Each number is 500 + 25 x the weight over its row's rms, rounded and kept within 0 to 999. Layers, rows and columns count from 0. Numbers have three digits each. The size before them is the row's rms in percent of the matrix's.

# down: layer 7 MLP down (transposed), 2048x576, rms 0.0696, rows 1322-1338, columns 0-191
# up: layer 7 MLP up, 2048x576, rms 0.131, rows 1323-1338, columns 0-191
down1322 097:444530577523564459480493473488510484554522533533512526523452521555516516524529509472456514567491502467498484485521537521478481545495476491526512467504529532534530508492493471505501455515514533478527511515511511473517484539537488507499505497487493494493510530486484472503497448516521490519520510507517513522463452495483463466526488520455490461470493561497492477485482498462500498482492520470473500490541477493472535503489513469469482455482482491534510531463526470452506481536479544478520513451518485471490509502511561488464476521534462488483489507478473500499488536533484487525
up1323 123:558502496522505534485519542509535511493503503505509490465493526495488531490534526420493504527481464478510507522512501504533536494547492486538556520519513506515528478492499475527515449475509475483464532492514486470500471498525540512499489477435529479525535491495509504504513487479505467493485480511477490460460520508465501499488513460486504473523531506517491514508520480501501489480478556493459520506497534481523503475525487527487494475486526550493532518493539524510539524500503506518488544501515505492527507496525518504516486485509485476446507517472495492473470516509513525502
down1323 116:479509528478520504500486509517497506490556481535495507506558514479503503501506504541494487540513515494529525506520486476514525476492507432488538520508559451501530499553511533571503458497503475478454535469513488464503505493490472480468494493453512496563487493528510465492456511493528505522515485509457500501467506505480465510466508489507524506488530511558521492559530457517529516488501495442516540508518492491474488502475516529559482506515548540529494505513526481486488523488492531471483534488461505471505508534497463458515516499486485493497519492501518479528505457523479528510
up1324 091:495492454525521510494490516464489470482533475496524498522507496536495504504491464505474474544529453468497423481515527493490477510516487493455528531519494483509529566468476460476529446471542502540491526480480523483470492481462509462518487474536538526492515508488510502472471500532488470493469464533511480505501472519533478438497509520512462474489501480499507473512462490513532506465493497492515508510470424492483504495506508536525512506503523491505515504510444530511506554515499468481476535508506506524546501557537472495514468525481467505504480483506509512526530519534506506497
down1324 097:496492503513506516526499517535471521498444521498507498511467508489523477459491487474552466488548499490500504454483447514504491507557486502546502471490532532452502547557520498490462470481443479491492506457490511496509542473515500565537514497486516521489492490507523511488506461518485494512511503463452517444500459510543490524476481493508527462487487502530497479513496487517460501515506529479467490482497515532545500509491531515521514520534496521465545478515548468469497525533480472527542511576519479471508552480465491513502463451523505534546480478513481473511526529478512432484
up1325 094:533508510493520474481510500502548479487445499475534546481497502519512467483536472497475467519519461508516507529522461476473512490502489515449493528467548506487453514493487515463537539526504492494477467481472467496486475492474487489535509507455504548495486520510506475519486477515502478484495484475518489523479491494511502479429510512491480446488488504471528471501481474468475507449500497474500456509477507478489499495508543525490519496501491508449507489487486508514485493483495499547471555509499494530513535499545463509507527511484507530496502487515489515491475495469517473537
down1325 093:476507483496475514489517504514462471511512503506488516495513502532480479520485467523446496471501473484478483529510489515503511468466510539478513528495505504471456488498510492504470535522489484511513507498490533500520483499444518501501494494465517506475501445535491495534527471423470579549520511529547479526506469492512496516480527493485487489480518522508455501505503488514452513538487494493443507533485435502485520464494480514544512496479493509554453508517519513525497481454550476521466509479539509493447507484506512526509523473485514462446529510476519444472514537541506466497
up1326 099:482503476465482493478496510488513490512503476532479469495522469482526497502503443543474493494477487476480518519538473493488528529511450510519464521463543501526476543481458527534516503520543533490457534484499495502531450482472530512503496490498529451503444477511498434502497428469496480470486470480513461480476500515490487492510516539492508485525561502510525483542512468483450516455547523493517521505491490531495539486523487500467535525523482491525540530462460530541508517513512501503494512504529532505513500491469528455473537510556528496499515520492514461467492486510500553483
down1326 092:482519522542503516508472492487459469524477470549522509537497501481486501555489549514505477450448511487459512502503505505480491524492456505523448503515559478483511450509510562473534496501555493467448482474528468481521504479521523520467496529517491477495482515500449520511468492514497451458525474554464497511510428487499537529515477502486567498487500513512509492509504516490494526468525540507546490499491511496526523498518527458546523518529494512509552526491506482489459503539508503510516478475545544502516506504547552486515476496477512518451456510527497525526520455502468485482
up1327 086:535527499448507483492508530474478521515504533509538465462494477524497508491510525530511520476505505496445439458560474545493497489498520544502488512468478519454495514515447516508507501494511514501459529458491476508477492526494558445524514481510502464511463527495514467507524462521491484502489516490488468510492540502494513525495511543502495482527474494500526484507487523491516495487496501554515504496492495495494490504524473501510513514476526505523498471557534532517500502519468559500482509516483506470477443483508542484481514537491504466544487563547501487490498496485489473476
down1327 082:522498509517506503513501491499492502518507502493501528506501494529471480537471472510469495483510504488489529479513557505532519502481489526518504498503504520504542512476509508471520521517523538529534556485535466554488498475473486543535491480529492464495495528487534505563531429484538536487500500499521510491546507487472456493496498511521489519531504474523516484525478481522520520480515518509487492511511485498482568451467491508517538522464517462574481467510535542482490519469524520518529507490465508483496533479494545494496505480497477475475484493553474485459483487541518500481
up1328 091:544500500498516473537532506531524474497540473480502518493488514469486506484451490483519496452511513485507473476535474533466493564493515524489504497501542540535498515515506527497457537520502501497469488526516499483468482499494534471453543522496484523548471485533476494506509499473519501483475497499484522468467484522483512525496550521515513540513492498498540502531489546505514524483511496502531502467498539529495495482544541519513502514494453553468463517515519524502520559496520475510531550487509493546477472493463507481529479497505459504465480490543484509512505509457505499553
down1328 087:523510510524484499499526501496508505469502460531494483502501497458553543494485532474449491531484515473486472500490518499490474512500560523484472532462470499465502490511497511524479493502489437560483529535505529481483526486484474478485493505506519479516489500509499502524516473554492542476476488523564512467501455514492524522501533474475505472461519470463524537530466503467538489513506488465491538477502527525462503507506498483496497494523500520496501544484553527522488502500537486479517502510575469518490476517501486473487512482537503508477438506441534476450505509499528492517
up1329 104:564520512505514471512497542507448505523485519475503503479490491452506514496478487501513504553456488516498459478469491506509494521543456513499526549462507457493506471490454529503509499514521487501503484469477497511489545435497501488555534490483516504557516503548447540484460473440508451505515521484475516514513503524518463486501528491563502507518503509468472524456469476501522499493471536500508458505510517516518519473487505461520509508454548476522532507537534459484494469500537484499512522463488488469521485531496530439486491513488496450487493475493475507558495505489465511516
down1329 105:497478497579532520513492544493513507454516513496481534469540465519496468529512509479503514495496472538531445473512480484461463526502504518503574454496510505475488476480486473533512506506523482527548478521511483464475521487466527486550518478516494515564524493478502545403500495493508480500516470511486463500489461491543523503507485534504529517523528468510472538490498575516509501505483509497501511532500470514466453523446476494548511506491518541495533507510538503507429506517543479490479455498506451490477507503510540486510500509489527547534513525469498525488527500498511501530
up1330 095:546481499495521529508503516499494499473535564469498531490491491501476484479466536539471466519513478520549431498529479506506477529480465511476471520485485528468474461490482495502454532472532528505509493483481522526468484519549509513486507484501490506527480491479488478525541508478512516521532509456527512460509503523471456526480528462503479506500494516478541497517522491453501501484511503482476487462497531538516522513533531496525478525502515499478493504495536510510511494471470505536507544480530485482493496502500453488482500515479479486569467487521457469535462477514478513486
down1330 100:534502456468515484479490532494480546511476508485487500517492523516536536499500513485539452506523500450496492455508487478510500513453527509462515509529509525481512439549501531533451450465495487497530440523521500494465528497500491524472488453500479486464539493466513501486528503507508508500464515509515522514504466443482511505468521511492507538486507501488480521496457497460508507496495451524481450475531514496495503530477545492506485480492518521517522502502495516536478492455497502504492467517485512483500482529486484506484477487507524494533478491532490488526496501501478520476
up1331 108:499489503527472506488500523481457496508514498466490511493492493520523464520487577495494520464501511499524503463513481480467508509474531465479475476533467499462475558477478448453478511474488439480499526514495466481494501524493473490523474526521495491522513492499533493459474513514543499534524482521471498507523497498517446477499530478445488510511507487482535496501496521484475509526542499517498528501468518505515508466510523502481502529466508508514543479466469493538494534493539550515504473515513455462492508510510469515510440509509519532516427526489530533466517478511485537487
down1331 107:493497503518454483505512500494469540489531473471505489510536503522478491510532497501483524470507507520507514492533494489479556462487513468496490519487512532505537493551485490473553558469518490520503487475523493486517537494506474448527506543508490572471452489491514478535454519503493517486503500520505499504482462509507457510479537486497533519512490472499470548496513486489487506480436522513513520505514520492539450473483505508496474475534497505507492473501518508498507537550522557527504515464465489504461488526507501489461475469479504477490497518498469503500509519533441529534
up1332 101:470478476490503459501512477514489475494512528546527547471492532547453509477529479501484508540480478517524513483588543528486468490497514516517455474486492514518502505506455477503468480509491534521504468479497519499520492507539450542458506528495481530534533486471465504484494480506515521515529477485540477510511542531502486516480478498548512511475472546489530520487495480531558490539457494528500512486499479531491540517500568522488499521545475534474509508473467485516505515490520523492476489523471572492475494476460505507553520483501461519466516455522472516552535431545504523519
down1332 111:503537511480493537498517536526479488520516518492481543501521493448521512549505481498532494521423544468512503489454522473507499494539522469480513494472511493466505492524499481512463511479465531501441519499447532487503478475438487526491448490504519512518526537532507510530542501500503513561511465488542501494510487498543465490474452541463516511518508507509514531508533465508520519487508462486507455492520537460486531473454501465543496491485471487562517509544510510472504503485536489523460472511543499525459481457512459548510516528529448466481500515464515515488493493452542463475
up1333 100:525512468496514502499520515502511474480503456525482516516503499513505517487522528505543514478523502508497511484491466497495503472487523505459521489449493506462526493531542569512499435505526486442504502479487518516540474522489494528507505537570475499499505509533520495481500474460532533500475460535483494501507522538491509476473518459462485520519537512528520480480513466529509499503462488487504490546515499513500440482482473486549537490503451514501510483507482510465510578506492507513512504499545507502548514509500536479506513514511545477511515516514510507477451483467506492513
down1333 106:454537507503474548518536472472460524461545560501475463472535458503500512511448502531475478504494530532514457520501477514527502507539523517453503533487525492522481492526489502499478479489505512492482538498508530477478507484480464504518492530520468473481523486517572481497486427492456509499421511522453500500503522504507502485544456502520517509479508445506510484479507487475484502521476489498495489474480455514483499530515475507499553515476535476544511520497484494473472495532535506517491494486495469463532518520519504514510505515505490500484517489502511500503483513525527509491
up1334 099:474484530534444461517493529471533521512550493536464499501500525461476478499491511521466554515522506483501502490511459480451487518507475509528473503526477475500495550451471524496465470475473510544519542503509500554496517505479549521515496490493498523528541558523481492478493452502483539467499461477510491505492502526525519496467471510477502504459545497475509493514520515511517577513535536510511513502521517498514508520481493495439472470490511521478535486466464471485495545477521480464532478506482486589468477512512463508478500497497527488517496519557499462517472497491520511505
down1334 092:515482470491475503432474491462532480499489500464528497471482485479431471488503507495494514515489466518530478525497516498534445508520503472535504447497486479434554532500490530483511484542446469489529521477475510514516492471517522491477532535518520522518473497490486501479546475499472474491517522455483532484504524494504496497478505531467452479511533493473493521496464484510465501509498508479511506519521517500491509470521495511508489554466491525495450491513522486502496496515500526448477488498452547497544477475523496456529480485518477499537515487512487514471451518495510482495
up1335 124:483531517494506544495502510501547500495466508463485555476492509504506481521485514466489496511528499487516469512532475532492466553506512527480464498505512499508518463533501447540509524481532496504564504479438503497480492538514504512490452561511493469511503454511506452447486501474505491482485504472536515465480501479460489486528491520535527490493486565468506493520508495508491467465441501520447454525495526490522488514555469465496429496487489487509505500516477489520470496469464548476522544502484524518477502510525452461484529517517477548497491500464516500493539526489513455497
down1335 126:487506520547512456488556512503515498532499476523521434497455484503510500515475506541508534505493552525510543514507555513470563531524530475473475484502533433507505503485457511493481513478492467498504526494476498477470505550522511526482491494513495501531490519524444480509546520555489483440481508503517466545491498573463505494538512491493479514498490486483526524533514509508493521484486518544504497514478493525487500526467491523465527521486521504541494504519496493477496487506542507513537566515511499497484499479524391504468490565521520497474535499537509496585505489493487523529
up1336 111:508527501480510513480507505506485494495478485498530491501506462513490451562457489490487478469515502483476485481467478532446472522501506509536508485498529458518513526458482510519531522471557482450526472519455506476508523469518494513484467493490477428500516515473502466492506509517469478505517492490487511505523493489476459502476489511492487539540550491523496459473469512538476475502519525467499525482515458507501467496521533553451502515482549498517507527481445500473487459507479464486513491519513465474540475497489494499529499535491480486504495503472481528482494498494486477492
down1336 106:499540539505533467474541539530492486521490536527468523492471468499514521474450487507470512491510504535478517459510513496481473510510480476523518475485538481479469504508465508476464493490525541490502444516505489476499479515529482525471505491464493500481501506467433497458516509532485481526514554519501496542438524467510544536562481487478500471473534541506496516500529492496476498523521495486525475482486483506501503451515464507486525468510480520517525493527515454558552522487513508484562460525499473499486519511501489513537481484471476481510520509497494517519492540494471456505
up1337 111:495536471468506497502492486498517499507479509515454518484482490477504520500501477482510484511479494542469470491477493511502515545546499508494523526519482449486461471512525507512518470495501454508496494462476503492514497503511501536528506455470535467482525479521471492485463509534517496510485483506515451506531515515504502496488519504518512512511505538507510525488503469505495495488464553525517512506533498476517454458533489521490529475441499525521483553517483457488477508517527461524518534529533489474519451468512483511440489481510502483503491502497495522526503519522500472505
down1337 102:527515476488473483515549488565493496492543530460512508490495485497486521538540455501468496499479529489518470498564487490553503470501489440497500460447495516463526534500498509493486465493490487487519476502487475511547540470448494541522514514503503474483534492490464478483502475484560556508513459485506462489479496536474475481496499496523526523467533474482503513512506489499504497484516522503504513500474488526488516507486499464486494483434493511546505487488548497482531484545487479508505471477499543501517503474522503439490511490526461478495509509518463528505530528484525463498
up1338 083:498446515503531476518501492528459515510498501491530504509481480513491475520532531492484518523456557516510487505493499471465486476517506458480481485488518518467500449475536441481502482482529503500516487476498486501483526500513489533533467456485510511503523497506517530505512524487492487511523506462543508502521475520538507496506519513457489475466465466512522485497508461527509503482517452486524460497444521495481491495505519468544529522493491491541479477524490536506458448533489491481498572527505516513468502508563514500495487479514482512516498444514524547509504498452550483450
down1338 083:487516523489519530483491518502520496509467490498486498495508511514508547471503502499509474471449519531504517472493500529520502486488513488511543515481530515514526526507554488499517487529494474499497452495494478507508530504503497506472470483501483477517476514500517482531517529543486452517508498524484469523539521524477512519496512508495499502500487475478524491489504477463473528495487527527516495507514475492554549467543478523483526486510504507460465471456575479516479490501508519503505491503471464481489493532506529494525474504502488489480512498464549530541538506528479494552